From a checkpoint of a small transformer trained on Wikipedia: 3 heads of 64.
Each number is 128 + 32 x the weight over the matrix's rms, rounded and kept within 0 to 255. Layers, rows and columns count from 0. Numbers have three digits each.

# down: layer 3 MLP down (transposed), 768x192, rms 0.0522, rows 661-760, columns 64-127
# up: layer 3 MLP up, 768x192, rms 0.0521, rows 662-761, columns 64-127
down661:143151129124072087163169133139147146156195136106174124096151135063127132119128104136187140169205126109168101117189155166142142150108124088172155116119091121146119118099147173121091086118166118
up662:141131084127147113103163152136141107146116099120107097151105117143132144108112183112128130105148163109130134127083127099101190078122123127143109128161072146154142080060138152151086077095103125
down662:143089148124115107094141127087085132154114102133137171177150164110103149130121084127122146140172090176178093109167063169152126133126141103167078152095143159134122174150172173153115165142118132
up663:167128089090144139165100100118121090116106158124160135193117158138139115120140203134120126115153147109111166121079078137159127116126145171135176127155161126174100121186131107138182118090136108
down663:108131135131102123150105127187089119126146076126193099134211198152183140151117075119113149197123157093125075066122105168130158096128108192127105118100155167143074122118119093070109093099171211
up664:119125102084148161118182127129107133153140095171160093157118133080144132160186155129128089121143117124139132117124154147118121154096161120119154120162134088123156144149127153122131178084120126
down664:114156154197068147095090164170135119171152099099189151132127080134145121110133102177168072118151178138109125114145164130130091142142189165112123123115104105180166146118108121106088111138159130
up665:144124122126097132168125084081145166175168130155108048178062118134075161129163138088185092090142140091105130149104151166148151129119134107140073150122155159199142024146106108092097108144131165
down665:127166133129153106120178188181125162153144131147120129144168129186119147143183146151103058162148130080080138167136064095198137132079113037140090090105095068077123128094161142140177128112106158
up666:099124146125028092148113153125114094123104179139150153196129135115142123184139119077105133094077145171133041171161113094077103136156118190143109064122118142140145166132127186225185143128163158
down666:135108098157110134142152109100100041154124189078030156153120074138096143160112155100174140121072195132187112160154128128161142172129214136150090115147069084097139079137171150162096133093194117
up667:191116141089141142123147124116123119144136116121134093165128126088059103160114095154192099162095042140117155136045124117123142138087084111107128089140043131094188095123152184133176109167142134
down667:043177107156150115137098120133067146082125129137125129127150074141155088124090159168154138102111143105148139152121099128135143133153104174104130171110132158130083083184152140155145130113125140
up668:142113144108083129192061104110142084097089093087077105149081105104173152118133193109122193128083110132149080089119151128162108134187173130103155131152131159117104100174113163137138167183196096
down668:142130146148150121119124114134139086138137088126102140164150184083134056102129105091140150153100076163097176123161121123110197147192112138169099100085140141108083209153087170118074152076100168
up669:122201181092112209148096148152107141136168088081086143156134104170147144106136098092131147177117125172078157126125099146126094151155121078091141121150123146108136095139148086157117107083110144
down669:124051144105142145154153176135124142159126091090114125149151081133129110144132156118083122072109112078158154101145123128099107132118107101131136140130080146143121172148138120098145192123115160
up670:087075201101140167174127136120212168120119120126164115167055128113109168116107134066157159107126145138136200109118172134131062165158127130091129142108166145142151070136089131161145165195121138
down670:163173128173122159057134139117165125135152140174117174175130136118093113147149141170137173072175106124151095128168156151163164179173151094169195116111203115080090136095069166114094162149135073
up671:104109083080169143136118093137105120149135126099196149149121077132136132151130164103041180140173125128122166088124146121148108106127148116126070125152148191159102087122128137128103083175137146
down671:094148115092139138133091086151097143148129067132141171117061132036123141170147160158097143158221106103143114126219123095091165158106127134102094109161160173174104125082125128183054085071126117
up672:078073114113116139125139184082086107132200172105108107125094137109160140037149112104154149118135196132146067130122103113128132076144114128122160186142193082112088152057123168093099125157128131
down672:131163182092138155139101099135160178097134092119074106121098140104145135119102128157124173135132104121127192094087132110178105117128118097113185124108121145130114132111146157177183122127135182
up673:111131113201127047183096063059140110127095113106174106124078090041150156228108092136127127124143138122067123144120122166099169093145071142148104110197118165129061122105073177100105131175163114
down673:142173167119123165151157173184142179134124096112145105132161097152139131071147128138100183067128138093089155080052128152123146142143139088134167126123078037101173121121138121121137112121100107
up674:081095186183062130165066113140087064157111138103057128092137186179175114096099078082157115175056083105109121092152160028052116166129107162125140200136177164118097100088079179102096096138081134
down674:159154076086139129093159170158094109113132057093143114187176119022067142202171165139106155080164176132081138184120131148119200113154139138127074087138102063127112177115187086115139124188200194
up675:150117111133188164101126146164109112088141139147139102120104126099072175173152179093122187138175173126155164140122154082143169096146171173123161126064133105156092128191127118088170080145176142
down675:111182129100138150101152166094098093104099130131128181163148142126098140153184133162184129128131137150094121125117169139127153132130076110117148109147165114105057062161150174161083114094126117
up676:128189104121087088168072146144127146142114165063161087103142118173095122129113147179107234107098085124148137143134183166064067114135145129127110147062124098143108168126095134125141119146083129
down676:125088129174128123079094192126216167093150155132160120141120150110079184100111087164125147145091170178176150103190178128101098143201162106115118083154151105111106132096150149109140156155133100
up677:135134153146141155120108049127126075124181153137065147182126116174160116153061159133125112139155112054121071145127129137085090105171064101174124100140082129155134043156129165151130170109162178
down677:026195143172109119126090121111065119135074089089125126182136105125093078124134112114139136140133108105157139167144149167087118169139165099188107113176174165169151129123110132173155128140095138
up678:146078049106145073143149134182126074144111077137164131120071090149130128156149175153012118088122108200140090128176089146121134132204147116105160162172162094151192150070146188094055124099158114
down678:123111126148104143154112135129179112179121151150102111222128086163107066110108117160144125118070128118121205062154121079030152124221082078118109155155208135057207171137198135162125116060184156
up679:105138103168119119147155120157159143138099027131109111126151121178114154073079122142151173128110080143123136137136104115101162094144095113179148068155093160119103118136077077122122168060127093
down679:140135105157073103162144109138132132120144153095118080117142094170088176084125172102185124125109132168093168150135136149111133085118141093118174177145138110145144099082110115124137224161126154
up680:102176144138068139145132111157122135124085089122146081148103069106090133103104157166058141151144184205167118160070126137105161162179111149129133101102135205098148098154092054069165161128127179
down680:087134159143164147073153118144120128117091091120159157086147109113118113113083062163115145133121119133161094148146083115157130107126130133137105109155110152123059127159088142106116168067135122
up681:120125150137142126078183114212081133118180109098125125105178127121155089161081141144171168104131110131110091130053140147173124197150160124132141140109112158112120108108137145057074098136151139
down681:108075086184217093130125110122114164158127084185129115164112177152105125128117113122124147160118088101053117117095134109148144167191129145166128141127161101151110088134086102231150134140084133
up682:125174141115093131141160121126091121164192147165091100121125104135090127140157144189081155115148175130098119094109128152074149065137154088081105153163167114121136075156081117086108151161109147
down682:164186171127086084087139082105157073146152164121135174150103137123105146135110142136094136081089128148152063114101171136134149139106103112121139100094175125142107116150116148108183072187134093
up683:115092190206157164123068121117078161096132072092096116157119140104173108090137089132078176148167091153117174121116197099110154166153154094153155129169195093155173075156126071056126137123090102
down683:100101174055090093110131156092137148161150108106131173193153192089161131106126117107185109112142127145153204129117152122157190143112107129169060139166194068234136122130090122086124091096147134
up684:117127134091142103121070144081157229197086128118180163156142140172154130141078184170083141116122167177140138121126156163063097081141114128099123140147155184198098139095189156096148120120134131
down684:162114113114132126159178138077098106107096135179114127090128076152182099051125097217101087178156163109080143097138146113101156098127124161123105128179123090104103111111126078184132087126141199
up685:111147099088129115109169091110130080133130124162121075123112114153140121119150152165119156123102145185098066062088165082121089163115127158147069103155107114183157147164085148131149109146134179
down685:129135081112184146078136123151107081112128076149168132126096113167067178120224087146036073124160106090127103151089126151109103086147100160143107159102115162104120155128131092083109123116084177
up686:165163082132142191142130122053094119123118174126136208120159145169106066118169147171148179135123165110088138109098113139087057131195115114135181121190099052193140110124146108107165124099166166
down686:166141144133158112158174127191107076060124085191153132141140143135134128156156127144136073135144153124104094105101091209123136093098180139113143146129168089127103179150181171129148074101108134
up687:084139210130141147136085168156125099130107147129122102129156120131129147115157082131103126086067158170159059129136144122135202093128146134123130102158121167112138166108106130192098116142176104
down687:108076103142082141130118150084119142141168117149116147128145166186162189192220154150139130119127110093121144124135122138154078093111076193087142167162142125149142100157126173119139110111141122
up688:131151137164130129180125153111171139130116111121078154207110073126119182162161182119169165090152144140139142101159148062113154114141123139055095156123083178133118117151154163067157106137112184
down688:126093153160130135134179097114084141137119082097145158081132171160106114161127114130121134203153122111101133087141126151117106126128174137154132126082150106081156146115151130142122177141132091
up689:096170168182082115200142112122106171141080140106146119139119136117147115146136115110182071109099172105134119116133150126092118081135100146095134194106170146088060067094115134118150122159096132
down689:100126170082209212097110096117151104122164113136163098142178072167162146144140137137115076119183053123103179128149085123172148092113121073129112087072156162113148118097094164115137087108171199
up690:130114160130120069110124108184206144123102108135116130178088123091084165153152156123154142142102142109156162114086140114126105111125123183133171107113053137140147151010155085139108135124113082
down690:134167152077134158148155147153132152118166136149087088168148122119160147076148138097147132109110146176161140125169123123166141117177152067108135082129071148136189071085113063099099163175235133
up691:060119100177061137123102104121103144059124174141146104101102165135093156193118116155137112129167130163160205156141154134130093116146126150089133114104099115098073136118106189130212097134127113
down691:092119107189120105149165099112127109123127118108126120070137156112135099146162132136112142104145113143151170116142164111063133164160101094175088166177132121176114137103115131102117148097110134
up692:172101125058107143086118139163119122131112134152146118136121122112123144072119123139069115094138098158119061135109204134113137089122097112124119144068123163143149100113144154125088150158146132
down692:144112140152146087146111091212124088107103107138163150139100109106097099134140179107082119144165113055090154132130112129151129129119135182127122101090112122119125168163146164117151138152089156
up693:099125139130142102116106143148085161102132085091054070155098090076070099141137154113118123121169092115103167114078141111119172171145161102153125150101180124152155076112135173141111150166134092
down693:114123129109092073111118093148111159117145138131147133085102154159123131126115093144138148119216079124089106110188099086175158147137044160141112135102168095163135136139123166126137123124089104
up694:112123138128089131127163153158113082160124155132121123145142138118121141159112095142103116148081105131135143148131073160142116078131119090101166152120129109109089160147117119138105150147181110
down694:140107166149141113090097153127121148121132109119093091100074137135134092099172093090150154135167129154112140120143187127123125158131155142126103102187123165125164084176080095098120138127139166
up695:136084140077147109163119139160175143120120145177155102150145135118150150108137143145149095116099109125125135135096135154153106176072095089132105108128148110088164082137129139082139154119093059
down695:154162126111200183168096113141083103133111128129098144198123086117114129165109116099113093096182126096168128126106105118097077120133143171124145143127102149114104167106167065099159110071146130
up696:108211121165120149147163140162164140126130156128120158109112123189116064148148087091107159140116063136112171107120131072092136150129106147117111127152134045087106145134130122108151112116132120
down696:110188107166131235101126091087170162123139119129079121159083074104146105165078152092114110097077169141128123166150088126150109134101096109132118139140200081120129116132078090141092112132075109
up697:091160118121117166101138097143146124122186150157142123087152053078124088166124186112088038143136079131233117148108146137122190190162057111115140093148123191104118085111174218118152113115143138
down697:212054104198082073171105131059114119224097196172069078088181162152098179224079027225081125227090141147153110110147146147186065127090204100022134135069164141040177187121140189094137154126196169
up698:081175176170118091184096103171172189101171127116158121091126134044125129156148104172126063165145120165096212064128085085077124151153157124080133159126148144134181171109109090105176101110105130
down698:143119087140164115064147117109092038124130130110139107111096112128181107088137161186154122137083171111126133158091061093093165161120112161135104124118090112127157101190137099102105117189188154
up699:132151184130163103136101119143098153157101096115106148149142127117137150157182156080092147156098117116140097103102073088092082085081133072118122171116114183113113108125178166048133162105183127
down699:120132130150165113138126156125115094105102120154084116108144151074100082126112102153132118108077138095094120141160097100103141110119113133131042082110204082134103120123149152148172110130113106
up700:176161035167163138134094099124033194149143121138116097096138104140128140103184146102129161119069113120145147131123188161085159100092078145160128189145101159095138180076124108125073148147110040
down700:158143124107075152115163185118117149189153191124107134099091076114091088194104132080163155199125166159198097231107121162070123155082091118151053134147149091195142149124156118074136101148190160
up701:136127128083096101058102119148098079156091148119098131137160123099146147123153119153099133153137135151133161097136124150162127133185147124140125095120129136086104158117085131143102155102127128
down701:051126081120134156097062171164146113147172179112132110102153114108108108083149126135194171153123187113084183123167127083144124147162096169080132103160133101095149111116123096166103127121141096
up702:181121110188072137107170125100136133096156164146116130163122107078128188144154138211117096162069185182108142195109131188141178144175099172091158095115078113169169228154107126107138091187160091
down702:088118125139165132040164063117139134115089087138073071158116127161063139146098089129082116152168066158133129160115174132142117127118139141169132088129179150174132132150118069160158119137071167
up703:103109128110126120126134127096165134108085164128161159157133141079141160116181077126108090147146146167172112102093010122151151156147144103154084196123101133068094136099151114099172119156127163
down703:102094187100082105084103202122161103132069069109126145151133075073159132147143065134125125078112118107159111182107108036154064090032122095155116189165093085056119161099121111134168094140117107
up704:136072131124134096088170091133153160157087144136124132125131132101114144138145122098129066141089155084108148157090080130136144181106153131213157099097080134151113125116107147148155088113090150
down704:072105136155169095086107150112102147100158104066120093111099114154149119148163146141143197077096137110148128212087104104115112083164150160089124125148189138072148137143099105104126095134140135
up705:145188144098141104093114116109129127110138093104147158178132148138142116160166154135133115122151114135108148141103151117123135135160145149181131141088109142170096127094159130101131132119131142
down705:111127092165143126156183100118099139147130132169075124093130067121167119117148120140112110195142144103129097099218138131123133108132086065074147138150100087048136133117149124140092152111130107
up706:127131131159181167158080144045109144174092099129139087145188109092135134042151174082087145118130074123140170141161154129145139111156198150094138159126169095161135117084061149162171078083113119
down706:138124135165116145151070108195102080184167115127112132187165108128107146148080167084106165107125078142139126138136120216063174155173138175115151090079144086176098121147124142102080205157152148
up707:155136118142135101134097188121122093178129120104150071162155130114171140137144136223118089107133111142149119116129141119102142180151173177130144139133105074150092105159101120171159111125165161
down707:102110155135106105112137126148141102169116105171119165122110121061151150082119151106140165130129141146102141101108129146158125172153092155108125108155059045102091138147134097219087173114144100
up708:130167094170100098127167102143113095135147149079163132160148123117091128170116123125088117107090123083130135117105091117126126122185141121156065072138201162152154102116110159140163109144150132
down708:110133131116055117141147118103127159100128110092113114089130099150158123157137179131129156134175103111143175111137174124158140129125189132152170130153137063109190147125164181074173140094077075
up709:116088101164131132125137115089118125120139089087144163138095174096150198119120129091031151099132089138125151125108117090072116165135150172157124114127110166118192122155103127107126142137171129
down709:158116108179145102158137127109119107098063177148099149114134147114131096128150144109152092164093150117132127134174138141148158105079091127105129147108102141089108133155119146154124139155133130
up710:140142147129145119110119110033132121195129079141158112110118162129135134111139159115117111198118050151157091133071151114132136150102115111110182191123104163070159138129118075081084136058111068
down710:134131076137072100106130155098177128071138118128097127089095064114115145107140158097124113098139096156129084145151188146074115117141149109099142137149140142124164135120145129129130121166147112
up711:120120141134151097139114160141080167119117174151104117177156131083072172096184113098147166119207131155114066130103120117129136090139066052135106100154129089119145141163125138176140208160142121
down711:139109164102085109166157111105140134138169098122112106119115186156134138131078090189123163101144077115142181165139176074064188102126107117130060135157186135132089126153075145151187143129161185
up712:132084147148127133209136132098175148062109113153132097119168139155157140127186142129098134109082075078118174128120116110148137133103187152138139125149167101093140054129146134115138134146131136
down712:113177120085155145106159119172125115171163155071132135112178102171171153133128164071155069138124140109147201097103153070142148123135196173123158122131108122137122137132167147142089186160112123
up713:136088171117123156105180156138118164083195089120184113119139130113168123161158133113152171098084135163120151140137116100117200127132148114145130139158107153100155172164088123129151176163113158
down713:103116160098106118119091145133129104159178073108125092049109154158054075071094138168117111164126088130180093099116132085106127155166094099176138122097101110160089095115097118153106126084098152
up714:172114089121139130126111142130113092068129121139121146146075124115130102159172163080136089106138131115126106161121151155105124145128126128115139143159100154045101124117147175143138142153146134
down714:109136147095177099076129132108108126149189145150125088115147107162088103068124178155174151103141186068100124113128147167087148101098133123122107116128085071141114097109086110140153140104130125
up715:129136112099129162098135149131114140134138144157127095172125148148079178123155105111100143150107128121106079173125106191066161057119114131129140224103166108171145125124079032124123117126100149
down715:122138136121135094154141148094106123112153104110124158080125112055170129149119093177087081104192096106110160166132162151127187172069115160159133106119154165123117132082110124145132118100121142
up716:131157122129124134062163130137138160082176128160138081176183111163147167094175133148174103120113074138090143116136143118160122108111132155098088115094124132150144061167108105157126091099133108
down716:150199142128112079159104117130115122135129178146119141133126080087132053132140113126117118126098170132124149118074067137174155132141090166105184160135116122080147156193170159119125061089149079
up717:162125168117180108090074141157090129125173118048101133166156134168121125131094150165157101100103111100093084143170091129115139128137152125136087175121092107103163106145142186125106073098131116
down717:098161126124145088086163141175137118173159096113163132143138151132145138133085117122123124103105144133157068106112089188079119102157204117120137128093154137125057169139085119122156077129146142
up718:123141121116126166124098135067086154193104142210106144156145122098048122143087158106110163106124125108112158160060134122058151154198122118121113106171153172122164085137171151120117116185107143
down718:126085139131125089111157137108107086142130178116122137125106183127105129180043124106109119136163139067113149142087057113130126169133129093110122137113059120111097113189168147167136142116170123
up719:085130118105111127134088118119124115149095114104097157113118170176144133158166189110126103111175113166080135152096180085135097125132163154093105066124106154122146128154147110166134112165127117
down719:193086127147108131122096153059121103101097175105110149093075175149108144100160169146108059154144100132133169064116083156138068152112092057096194118135184113084124145134095175118136149170097128
up720:121156146070115127138173142161097164116165115145116079114121155115077121156112137201137225153103102168128060137099106117047140155166146114141104148111168121146115160074117114129076149184080132
down720:153187112127188133114112194161089079149098161141122143131208144072128190148137134109119147117129181110103113105126142150142147101169178118115098095151164155059125080091104134096157104094129185
up721:072162087123070181096070136059161130097120153147133107111115031136150129119110151145191120136102138133116144150126111144145138111145220176118082125121190061171139107091140091125166193130121114
down721:160096138104127107118120119128165158127138104168117102077095140121067101147088182137094128164099156123135109116102102101173129132123202193095096109123119123128167112118158118079099184117114184
up722:145093084157105097203151070145142150181184148150180096161137166117082125098087175035105134103154142083180124140128099087156155117154145170139081101119088146201127135112173123086173171120109151
down722:081148086121116171104168069168114139097126101157161098161171189172115146107157140138127095111085092171101140140097098144093210093154159097119102166140117095098133163099153113112131112034115162
up723:105142137103138137138121128101176117167142134146132137140109131116115117147184107097104129151112103135128104083065182151128134154077189154146195022156145086144121146083162041120088160144103037
down723:101139143178087156225180120082126133075170105065097097089069182132114120147144078118132075118108121143133157138146086083157091105114067059166125164120123185125117150104139106101176171055195142
up724:078176148078128157132150109142102189144144156134154148074146105111132103083081160109097116135143128115128163169130156145145173132153126119097175148145106144135173194051101108148095141089107177
down724:122147171144076113076160137151100149137055147102094155139138159116179108111159138162098099040163159117108153157136092137153148077106151205151087124122135153147171139124116148105081120101189181
up725:105091173128161122105117112130150120138101093161177103122143079125141146111113103115147155125133106131131159143057091043159141078130173150125092115081101080163072159133183180164140089171127175
down725:148135104040077171147111136068138120058107134143124175146160103144177160106080129145120152179120143131127140066105123122077128119169119063102100124070132143133095107139108096120176137119137111
up726:069161066142125116080117203122084099103135143105101103115159121169060195125119142149138157164082143143138137125075097125137101109159163107118164153124121145117148161151220135134125129110105144
down726:172112113106152146172105205098131063070083101136129118092134137088135110113123166143117091139172121071134106144119155086138177108130115096126154062159144150099121162144160181137130119186145171
up727:179156143136132098179122117111122111134120178098157110168160148121134111149135098143143122108111103070073126141104116148071141068111129076114123104111119168142141100132108131112097155086086112
down727:123116093191115083144145104122149142186143074178060117111140118136124137156078136145171131147109168148101143110120129204152096120133123109128151157145129154138149140104124123135156124195082160
up728:153156053120132145132125128038093131116214108126131141118141093104160108067159119153087109122128150151109138198141099154129165101176134168102096165179093131197126099135071174110155127187093170
down728:099137186167106164141129077128133133165102164092125171136115148188097141163146102135180110089117110089148120098175124107129087125124154110132142178073125107083181201090144098154056121117187127
up729:105155128112091161127090203092102100164111139178069109118084109139121140075202133102148103086091078068061071132123131101102105105122159164077146182159130128153219137059140125167143074006099090
down729:090122165106092112118041147142063110170140128131141134134128129160142035020156111203115120148114137146143056131171134168147098118101220131098148097141143163138138117086088097108070071092134104
up730:141087134128111138136079167126107123101127160096144157158137143088121156156130167080187115122155039140149179139108099177112118120045087153127147138086153161095113112102166078136111101147116110
down730:149172091106162111130103116141134157096142095093101088114119096193104118171141134079178119093107218090098080096138067151121130157150147221105100090109127115137196193116150130107106141105167079
up731:123100116114124133150174122178094116121196125163185119143151171136133047101123179169073087125132128171109125103071125131110127180154151135097128164183111168193076103095134097130106178116108187
down731:174132110110118088102185170149154143150073172080123143109136153123157130154100124147178128124131079107176062119155090206167118158094131162118137144122134116172125107093090109156111129163137095
up732:112144083096177115136142150168101108040140127120160081097111130123095092135065116110109135171080093133169136098149093121106141132155146108140136099035046068103133160132154175156094113119138153
down732:122112168137096104118137178054130138164137105108128157109158120106155197146180142147151160097137134096126168115103129098155173131118092136142180175164182122168145115131126080080111137087100079
up733:102062191167148180163058116103113126101133151118196131156110104097088137136141192136172148070135108125090193146171175194069108138111084077147102127211080121175114105156126125134116156074150167
down733:148173106096133073152164129145143139091160099144147155082120204132188150089125096159129172175188140116109087105102080111161095075091167118153168132135092158175103132100116130154157117133091118
up734:078144191168113118163120107151081106131159092165180163154108135175087075136074066104177178104130160220107102123070119108099104049155143144109105182092165156142133185086106131139184133138067136
down734:138115113083151183150119151142072134144087188122146136131136085109107165139077136113142107085141135159111167123155066131143134154069135166142171118108153101141129156133071109136102123132122182
up735:115156108151096092109190149116095177124092136138140090162101160166119135124126120172119114155168148143087110132054137128172089137151111118122095110107152089130152211084129162125136126137132140
down735:133153206141083106128078118105153206140138152087071183114113097202098099206114150103124152140108126156136123181160086134161094123123169151116127110124097121123145124147113113121114072104145112
up736:145142117130146150123100111099162099152108134124087164102071130115142098061092167161078038193104147108134129183095093122141166110131135122150144126152079162147163166114130127151111160112133110
down736:190136118108093130087125078091184135087110114151175179172110115133153065141118074159148109147133105185140134137117155165098110178119208130175137120136102168062176099099124116128136133152161165
up737:133094108190120170098150042119064133146128132145103109124114105134180101196121187121114126145133162123106160169131105130153145190200067106137119111080117107166151149111133123136146194125073132
down737:173107119145092135112140109080060087129140160095122132091101183184163077107049117062125107094116169111141141077128107090134115057144104099173114168137092081110089199067137184106159132142168162
up738:081143149115131067113081130134130143117181093108154143202126134116121143143122135095128173104141152070105159190169145138161086111106107107139164132122145193093162131139079086154109167108124130
down738:143088151142116098096150097154079143057131117124152103146110150112148136146165120157094088146128092096119166100122155143121154131141162090165113144080157121115197122110100143093149141165104167
up739:156148145096141152098116119155101167122132119155141166140157103108034106127130170100122145141079132128095145120102125140131092096164094146129103116103183147154113174121096095094188157141078090
down739:193127130113083135119133150101117142140118116175138168167176156164122122163099104151084131134133129058141108125089191146111087119140115139116091168087114163082123117128088171126123111148063110
up740:175139095091077121170139133104178170155139149114127154152175108101171090189162106082141159107097087128053158164117104137104151124148153116172137109165145151167143082087116148131157111075154152
down740:136120127186116133085111139119110126092189127161120122089107142084164130111139157206084168156126178126149103133160097117107124160107107188103120128156120127128219097103112080112136077161115118
up741:127134128167140097154108121075137113146101061101161068098164124091081177148112136143117125107086155146122150166114129146155199146170061134163083111187161138150153132103136100133128101108141187
down741:175151127072125119132148119163123128110153173108098210152107104142130151063171133110145072070137104150117135078152098064094095108116110112094169113127082181147167152158177127081088125062110095
up742:109129089127108099162125154142107095108190111105155139125131135157153133075167157080143090093140137105086137134131156136124164098162111075133069083138094090162140072124132113105113124165104166
down742:133129175106122160117151192132077083138112133121176125165127118069132130072110166095142139088115165116094121161130132146123120143175129069138126083133081109155107148105174126120098086093066120
up743:147200097093150138099139198153164159130062096180104089129115115097131129125111104092092121073129090135101124118077128116097079205078129190110099162122094145123107121136068117132136096087111172
down743:133108163058090086124100087181187170181164111141152101096137111129161105089112149160131157141157095184077130067108143094125131158049099205082118147121093105202111050135077116155122205108092140
up744:131116144132160145170055113135152173109151135128137096122126115120117156113174098078133081161155121151073111132101157118157152092098123144154117175139156167087125136196106193093135145121065175
down744:123114109141086120173124199115160105158135112159188123179102134186191154056175144132095143084149109122173120067111165063156125156113147182096109160106120150125029128135115071087085136090115161
up745:135124140105114077160124125147144168100147135162092127113125109080126087167169115146090139095070163111138137086153169120155125094166096092067142146140144122177141134162110143144135145128126157
down745:118119146087109114161060102068133167109141146119165155112179104114169166117154106133167122086125134142182160172091122136140161173142116091152106146176112114106175076141126159110125096125136083
up746:089158170128165152115149150123145127129156153107131133167095105119122083153147116111187140083087079175070124168086181138174084088103116148127169087125146115077136125129095133147146221138140165
down746:111104100145053127096127129175059148086172110103181173123103153143133139111093086143098140102108059110108161085160135154146095128041121136126146144098089155133124157107118163107113136105105096
up747:097114114108141157137140123152124130171139080157091115158150127148120097199224085104084218111125128186109156133098163094199058161115102131101098112154104104140076121139057136162164142127089142
down747:151153135167075157122094083251100222139126067162101150120195173196149105135125133119158144139101153054141157172120176075126164110111127185096105198118130174142137141164157146147137157115125188
up748:181127140108159176072130126181064073140133100091147143139144104098143155120161173112116119140119126119106082122099147089110150131149093141208132168113123119137150076084177117171102135161165106
down748:154111115136154164089141124136153129137140139152112160133121080102162163088134120085160150091106107182138149119141148071084126172150115085056120086149120142168133086083084149114153110143136136
up749:149099130112084090144095167146134090137132186150144129105174118161090146120166130099101149123126130113130146130090121127124087114128110190159187118210071173162166082132175152073136159156135076
down749:128092126101139160102170182114127121101150137124114124151099177073120111124107160158114117188095179151178142113109171125096152133207109119113128109080199127138105130119128094138192119093143136
up750:130119052112165119103123095120181142066129129177106119149160157127105137096175119116083143110167111119087114192097159111142138091110113164144128076169112133046042146097128151096164122127159208
down750:066118173089109116143108198073112149042104094090069090082109137131196063121113104121136135147085118102148156104144101065079125147100134099138088125096128139157157158114166149098140130107114188
up751:105126146179183191068087113099096130145114137108097113165153140098177069137106152125132159160099169105181132147130136152115182188118125090122150150136127100140160100136141155120122144130077143
down751:135147107172065090140133080056106100128143169145080179193109143108109138188129116132119136072147090168156141170143066142115124088121109077110153136189106112153124128074134122090135148159177115
up752:153085096125133131124150131086140119183100055138166121185086163111093087092167065111143136149150139179130185166118065099146153111109173100085124137162181131088135115133134105135142141180124129
down752:104125119165207096125150164085069171102052144093087137129168120131175163149179106183124100177098121101111128155139105122140106160130165128164042118179115096105169118170111067120167177144150117
up753:126152152157108098130161155156117158062138137091146108102077119124148168138162151141111171192139146147148179185116142072136107131221065127124142117168170135166128126162098152121138178129143150
down753:136150137097128147139102115155130166117144128149116101131175113108124131121113134170166161124106105154080148121114147207113148110128111148129166082131161113157181156131082117114138039127119146
up754:163155132111091099125118120121130117146128142084114155133140108090155189199132158130118103100154157133109131136139173168127156149132084109125158097111105128162104150144101164154136106073148100
down754:088065164128196115084123160112127154128118159157166129106162112152167123129103136123049154095139121098056123136164109188139153140130133165144116084108172154125210110137141164092131126142088142
up755:118119106110102126128134099134102127194109052129169087129174140125132127133094126158107104162144115132102162171132142123094163127150153108080089088168125158122124105147167110115122156141130102
down755:149135089129170136140124113162126116098102113187182119167095140146095112125115121150155061162113142012152119137144137104160102167184145182165156155089172041167093126178142150168117132098104125
up756:115190162106141121155035107084121179106171037087189107130157124112184082160090099164115168107079098094076145122129156135146126118091103144068147089124160150108118162111142152178133121151070081
down756:133168138138138109144164147130127101139133134064162083092171152089109131104104143126151148108161120119171156157107089081174152173147073108099088117100118108164154123138160128084192151175189140
up757:071176117167114116133168205141117098128129085146080189126128100145160104123108179128146100131130116141106136160075130145119126181048145125134098154136098133173160089179121082177162126082084163
down757:138092216105111115142084101098124133142152076142133128149106142094098176085153126181113110092083149140123130106125167141160104089167148091119184102142145101152140180072151158062144113097126109
up758:112177139134122115145109125148191106072116122136139112105102131149115086163115124158105141112105107111102139146150164164065069156129089163183125129113089176072079100115074154173100107102142163
down758:137114147168104101124134187194150131155076106094129138164094162104131117141206186112094102109118195161104100125138143163069153105133076137085169163115124153139109170161106153104167105146163184
up759:118105123032158207193077124098109133166160166116177180128105140143135143093134162036152123109145144112105144128136185125112161087186071176156145123214190189163097140116130130095150141084210122
down759:076103110103140084074233147155102141039137116101148158144160132136098123110198135111110136135148151138143162085112139136121104093124115118098113176114136162082155131104165130095099181137140096
up760:114128109118193151138148114157133139180133165122124076136146114122134136103123180146145156126101052097139117108090099150127177137152164147097162130132072124104159105152093133132112106086092062
down760:089200105103140136078108058186139100148107160118153126158185077124123145151080156126110130052154164119172145146163150165131065105126138116147118121186070132142118106078101124173146159140146112
up761:109145143206087180198133199115147140066158100136146149138134113165151179162120076103139125122129113107098131156102158076121085105082157185101118165160104109142128117125116154112134148157160109